From a checkpoint of a small transformer trained on Wikipedia.
Size: 11 layers, width 1024, 16 heads of 64, vocabulary 32000.
Architecture: RMSNorm after each block, rotary positions, no biases in attention or MLP, untied embeddings.
Training: a variant of Adam for these matrices, 873M tokens.
Each number is 500 + 50 x the weight over the matrix's rms, rounded and kept within 0 to 999. Layers, rows and columns count from 0. Numbers have three digits each.

# layer 3 MLP down (transposed), 2752x1024, rms 0.0192, rows 904-920, columns 0-127
501532420476444479544434511565516606493486449520529518426429450498511511489393427482490547428512438435469489488338443382465458451535492494557416559447447529523542440625442517434495524560486647512531451421527478441558431444478569527531585556562483561537573445569467516516493507542460512463492451474547564498488518464441556510458491426436600384535503441487519485517585477609481452479534
537432583558441466460426592536496433456450496506496421415405451445529487509411510487464506509514513586451569394462477556507437445397501403527450508522481454538475480565450596424531583541396540487477571412577530484410510502509514548450556512511547503541498569485521448536463482433394617458502517617389533540500468452455389481465537474401485432527553504509567440484475525358501397331412
501519598441485583511382440498525439593450506524643316532404469610425429566541431558473489516409554499558438496479505411549515601514548497475547486471577487399448454451448469515626549491580490456498530500476574460569504512492487477516520454462450568545566493452468498488440552565455533439505533476455447470477493479498395581440529575510461515534483526505491542496467570421601632500506
524555432309553518588431502561468516487538463440371402450466502482414483513373524530492612403514523516449508493544527490485474510527484484532482504516465441499512558434521503456402476488408520505553524491568540596548435519517534521576456506409563586544468437542485467460481549422485549534571562508565467514528549477436494467531519484460558428541473492601613456502447432379531457479592
473476545489462536486537454518471441515624487497445509547504411559446589524420420473543537451553413523383440573514518446455473568459501592465494498565437498566452440505467441521606476580476608407476454443546446572516483496422512502424539530491491556501499535467449495576525560501579493534509528404480437463536472505564554490551585551473569477501532526463426532457508446569458566543649
440496519601500513481506588475506489558478424533464393505532441505489482533459559397569461621458488492496497464509492545452492516504451627499452482523531495481481569522564545602518479489501460497493466468463446555451550534555462398517546469446459562520512496552548483551457423527458533532533567524469461427477473517546407490570562500523494524513492576507467460524560500437444568506540
397499515518407512496540551505514552610523510441487405503556473467489624495418492455537529413449531462526542528505554536564463441487503517432538418595457423432551399497468472475497495405527528524494479598475472542493506478505564466516508494567471423400563554500536474545566487538571430573596534520574474474688454558452484525549491450502415486566510388484517542495501490515439618526473
524481519532490532427539508443502573484498542440448515478491487409474541575478542473454468432564540529406529460495512518445420522482485603467494468533507564501470510552505508529462525423550516456515489481535454490462508416550489476521469474471516457504449441517438527467524501496483469460472624589444476494492482484434473534428507515567500530494540466528521526581445407512496587483448
509455570513458561507524459516443534535475507511523417501475503452483479466483555566518475489483570470402480470442473335565450450605446498466567422480497469464502598454565420494443442358529462455509466496498500515496607501453517512521467508496472468499615453450398599524472545527538480545524505483443494469504506515476499552447523495500505510602566456530528537495463485556509525496469
549469463560483555532452468560546511593505496497454476493533407453437451601532473458476547524521482532493510537491537477383440347415531518489456432424515528456465498531528490489509550463515464498511526480489540503531557470380496579383521516545438586416432418485454507497532507468470567409508416483533505451505429477488496508574437470547471597479476441466454524429439521458449466492440
492511412492498526475539432565527532582523443452475478505501529564401507439445512487539498502518540517419464470574531417522501449514561566547529548512536444418443473448550472552504541557549512428480527446416531509512505502487500568460474404431529492513451447445523564466536431514527521465556385454402517545407535549505534521496471412497472445473452525610477506553584501586610540531506
438552547408460458546494407563437401487491580466470511486515515516487540515420451606486508503519490445497506509583511499508512470514538488487473620571486478533441516482471561601449455525545419492482426470509516562505574478492479470557440477456558403487469502493593462523500532444531571597545568577486513524429514495496553556477624482538435463479503605473520459452481457518525525512411
445521579426469484482441552385470548504565552422467526461458489433469452503493382500504512520499570583527439492503515563537542444525506500505576599563496505617530464506483497494532530462480522496521542592535505490467555472489503479404495470563492579516414426495479549442392514556527457580482539470405505331483530539511584542465473482440538458509532550385538579556536480564525460489479
419487507489548508603606466548521447535467560535450549604366467454452572450462441601517549521503462504535527565548504425453488441477567563496472480541495507435548448462475517600500481455455470523502459573463449541548405507505477517532508585463468533500455511565469504565539486550591530473564538633521492523533424444477541588473491478555486420452592444465605608585500479479532528575540
452408452529553485467513550515575553490506467474409529464511493544547548483562521430619503530502488567419552516550559552498429524396479526515469455576602448489537416569573515433510481544436484458439560490529431408439509514495530469541469453547521515594552515557411445467502466461566518471443615491498473522531522428471523506571509467464550541384501471470492445504537501501483518495555
565590448442493526450504467453454422455477392518541543527470493555490441492557535485545503473495571437527459553479582595449583528487452542358513508391430508459408588498417436501505533489500521452407551486463628595630509581528504474597508502515511514538513495491528463581435558448467445471484492531537537459524524453540514534426509492460476631531498492450615498470436556606504520488465
557583537431465564453423547434517445548504621527454516443538462552495442489462547461477545566474480512532541484550461472481481500462487532479437468514588571480496549440400478484507512408555472508516503528537486572490484425472608528453518474427521555578417583474446497479516528501446522463444453487487530513569495496456536440424463505474441584505492400487530559508492418526458610496491
# layer 3 MLP gate, 2752x1024, rms 0.0217, rows 905-921, columns 0-127
523433466454427423435522438496468506575610480546432437493552443460494536422563482537503512571437587533580520583454466537431445501420427536508460519551582496509469507457419524443593600492523434509612590529504536457492482618538321433521533532453556415473521443550390423526421603520295592465442517502533477459477605545451586526437443522478511493576533454516431510468477455511539509487530
526494467509486374459460547509511555515570571489437563426494534441487518408564485506537479621521462557529433580489566509525507519520352475427592428520523508403543487432512608439605385517544472472472525491453561541477488468521471548507519548465467505525472499520488538559563536573500558507462505586520438520488522582429498436513514562434467431471526524523474570567468570519607495572500
513408428540498485473536555518596528496521440481508435555413548526510496539522498440450447499533507595517556522480530505497536545478483538458509494436367465611511490309507434490516637579448572478465590442462339446439512537547472461422493515552506418491459527550477493532536439503473466502482483502550438495526487482473541550564567470472512567432501436522592436596477553515547481514490
515489521469480525486364594509583521435492487439496343491557595494477462414523549510543507547468452533563529534503494545505440488529527379484574372494516375464494456489592597481545601419541531431514535518522561453514449455483412442579452511507464499512489518458491423493482462421486435510545503543472566369494568502468553470546424447565465527531532484550551579478608502544528474477476
423493531536549436497498466508513581467503408533521479462531526517481479520353443380528490530520540547528455467445461429457530521635426538417486473454505460541481521510567537452580493450494499408526499509410363585463590529508430488461513479507425516535588529463493529524493482521485453463579440550540503411509594565430525478574484463495463517478473539562486465469575537539530508565489
468529522487514452410464513525533463492443498387522492411483489435529486511525502565443545518496500553487476511486456435564496498518540513542432432517490421489548393527537360519506547524452574491536565490474439497485481542561468538486581480501554542554471541457467464443491475483464552435405503517642580495437596497456609536468621481592463556401592491491455464524551461541688386518521
509441508464449501507559524492547545478474524564566506573493482640540394491442494510569448519400476506511515539541500491451469534514499435524555445486528469526528524513572411499395566542649504467520486490517456463517524557482504522474614439580505552509563495552478558533523511468510582496485600547422437520515502563508556389503499544438414495447516487548515459477441440498496516491462
511610412454421470385404438492519508497503400509537556465430449451506539425566507567500503527528618506403473501455517528543469500570526474402501522516538472526592412467445517494457511491445510565499567400421438387386501511475468509501667523557453539432480512456561499568455523393501479458469444500448562446536491544510521472428566442538457496417454426511414537523513474528421552427554
559559536439498512475581526429606523437497546417501605516545458497447586430511527480520448440558592535500555488491525364526497475512479505410540428573526505425464536402541590552609534526503645566496503508537434577440554532493463585597480533475503527474553480525543492482495518551468610506564580494523582472455489566478522460442528396444494488523490418570505559491550532559615521488514
518539476421512462454566479581517552512482447468553494494529542508529455455485426583551425511572444477476428529550533486418446446430452528506543519553619433529448448591637453583571629496482568569464540472535411561502511409552367541462473480511487506448487594481445496586515478489460425553417475585473549518476515457566452427400650476468406509492462524558486508543498520588590584469506
519542478469443463514379508523494368524450464500410466492444430485444532407428495506517456539563492489515474520463621471618468570432506539522459470522498389604543508584474517448596497491458509542535465456470437520502478504507449492519468454505511440535512582482487496548465551532496484539398499515541451506463520517555466452492525416500481432447540500551588536439623622466529500511464
457490488594445490555440499529454465515464483474580387454535441524606505432519485514479566463434589536506549494479385437485510487460385499484511546505555486554450555470501510430545506502451536510467539419551552505451548557445481511541537595510476427567533520491548496473608452532545522519468588642480426477553540524485471488525504475532430538457557485556460451410474413563433513471505
392557362477570500447534448462557461409520499442400393462385497533493489431460485403577442524551528542474502518487520445498550525480451466484455530541449522587414633471552443443512552498567560486469451509492482446512553526510384565479460552479549536548623536453470505562582414563556562549503436595411530497494518472512426453564604531570428521511599553519507530546505497468455466492549
529521519475368476555617458463459475461451553549452445457494462489482502522490469530527469542493529485548486449513562582447501490454401478439511548464565479591550482581479560602563534480483606549523500437490497483529480519639380556542482523470446525493613511446558443527513589459370589502540531528398519412407534570562568499529535541529459592445547539555480462476573590531480538475441
464497547555511561556595492594570559444522470431587522411491497470473452409509443410517411499444528553467446450467556491513508446527550514553440458496578558492579440438540427448486467455454511507446460470475450562386496566472455430487506500590387410567454552539424522540399505458456564513501520507540587461501530482479521545538446428585506532495426455564505448469482536642490504484534
490509477542485595497496447574395524518503496556423543429482486437562509533525499483526467487523570519538448506495541549482486477602522523476507485476492468579479512466474454441502468462514587499414485484530473552505422518521486507513533461535535553523542458420451470491482491440494570362522525557555490506567537506498543463522546448494521483536529511607537565562511539568549612551432
571464496494418498445535425583465458535513494529500443539474428561573493549517464545496540444494570554517445437501550471478587486525503520523415560520533479526485463545528501497488427495477630435394482469563476492520536540515431588496525475443541474525507464492517528446520441516571543412412522506553535547617552468577542592494471467425483533484549495470482434540547542538529443498498
# layer 3 MLP up, 2752x1024, rms 0.0221, rows 905-921, columns 0-127
536480529564508544498394628498574440441493524496471510488518511547456556505553577522505407518428456526497518476443501560567526519539503515538368521535479535492521419476497556519514576422470505494465485542448553584504484552524521431514550483480351481504504528525537398528370514493504507489415452344516478559558492534494415500547496526491530419508507463502501442507478446488468483444541
529561594549451450529511496540510485437509465476497537512498476426550439527573483495464496609502569524451513529529514465512484488505544514528476534507500528550460365548419509482511426501492516423490499514530506652529459427499538547523435530481481446543456489513466581437444556407616604604439424487505430530531513550425584606408462476430558503482448404456482584511554538438493487482662
439432506542559568514509459500501517459510525496592549431537520527543501503501523516539572493534525552544481599488477487455433490452537506492472447459487608495502541329555461409553445447538512527487469490464544488470531554499581542472522549518533455504520526431475521489506479486521509407416431494530551485489451470542507546476453450426534506480586585346508524584422491545526532478512
531599571549487565481466560505489413505484528494391481471544439563510545469511545481474526434562498467478479457380501453472515521540525554513482556584473523411407574440523545496508524486443490556540512581499492520560473504473462585579553534552539471512496472472564547516452451404481504458499452472569483572459468517428412537521521543479481481471474561508495562506417426498498453487503
603421507517549483533512483523474526452453602427477439546513457423504444512500560590384451556436516485478467526490439452541483567500532507533586588546501413543510426533439501478494532514517531612491451509441523559523552466492490544547560491530513586531489555499557440591555414454511500508519465470474541528481494576530481414534456516485393491562525470458614544559441490479462462387491
527599579355460508534408535453506505516387406570439401520495475535476424437587491556467521524464504425401443394508609410453452449448501451441539470543462572503424527407538509357495466440513568514468521520515433489479413329507589469524452543483583564455569528596569441634493556624537474565548426529467460419580556589524544506528466431482484490588632551465587468468520496514399615456572
455564522484422577567537517514512485477551489430538481497492531514619480568566449567551492483381532577502513565483430546493444416538539432565460398539415542470507549518568444497478468459485543502462502472472480590547452533491545526508539406586519471426453492474541546480502474549430498502493541454491450500553459474491494440554449464424375500461541472423482580495507484472508426489479
466485395490452502421456549497536516502467458607512536435500475581504479474544549501524497454562580477582504447428510502481549510517454582446461528470549386568499498552453516539528627491628568515461592487417520517464491521497549478531524566555503565537581564469533509514484510475483389495462471490454497513509466501571530436434513476497511535350502477546510530534473481522469487486501
411408496484431522524558504529494497535460546478553435482486545484402560619433499483449465498486457455557516425554519489487489577488519450409527417489480483572541524473550497504511532462500507432513513467460537508488505528535535441518423453561478528525491415458485532475581537466481569492480508591421500510457473554436492488438455373506485545457561439430441496536457456437459515558603
483446403567549611543432465386499424593467488518522492560468501504497481504470587495452512489514436551514468467588510503517494486525507518489459463444554402559610499534472416501479589502490500517521532487543522531515583528503489384575499472432478540474420406559424575583555557484388591484546506502417415509477460529510487469451412504509525510577449573440489542501452535561481637516532
497548470573476420573475503452515501532478526506465579408433528562522514455429551541491456562394477478568576461479430418447457534568458487444541526550529411413486433559549549491539398576518478479463540528527441551489526444527448603517394496560538595442566497480505561441427442595463570529416488482547433597571528392476468558604542512526469428601466488568458547563537494506534510481537
540572465469460453422527514554529543495507583489509489507492512536532505466451546496477466492494451527595571448484599473515418487442519455499449537557507415562476472432552633498477533573502483531489474452505447434429423477448420488531479550500519485531449520571536517461509527469539533466466555534463414520559465538592441533561577420452476509466537535510500466465502477515430608415482
505486474506519526496573565468526446521588531543536510485487462426458457524400486475526471534539530537436466548511537514499460544466522410478461447368464500547524513438520545557419519373428364433577410530444552477469478542475356415501471522469360525409530592539567584459606427546567447563436477506540531479524566433574546507441514431489501527456439422433514593528441439502534412518551
634559506497500509504558504440449617433562433588607475448551440497439570541528509574563537584536405476392483610419481499503447510504498411521472496512557541517468528504569504477483429471473456453501428537527491524421513463417519455524479594518544470393450506576471409560499467547470518487505412421530493559646496540547495456490592491410500466588538438567474481510541420476544459473536
433555533550491434403514465465497489468470508494490679542447483600525473453612484552557518455500432528526505516595464552511469517467493512615403569518493527609469516410486473523555446392475515535516479575484503467579538436466435572568472476452584569526486477431482563426484528533532506528490405578547553384412484503445437549521483471466450419433499500480545541543405532511445590495533
522523417522500503475469485583438391500496599524452481480543537483562559542510639577529519469513500521515586547431536409477445532516475531508559535431438553602519435428455576497414435531430531431401494559462405620480572397468521529458525469414499574491443531468516524561487450548566551412485559524535503507575480430438561525541547473532479568473451559523478548559654484507569476565467
486508487347459572372412531490550466511523463547549406506514538524487515525508461445525569548550479502480464488518450467565427442578561506536542419496549490422535426516447469430464464513540446558510540475503391422434481447493459481452565477514512452589450544501473537400469476454450475515518405437539496445525478596452458480506443597535454515418511492479587517546586518510506548473517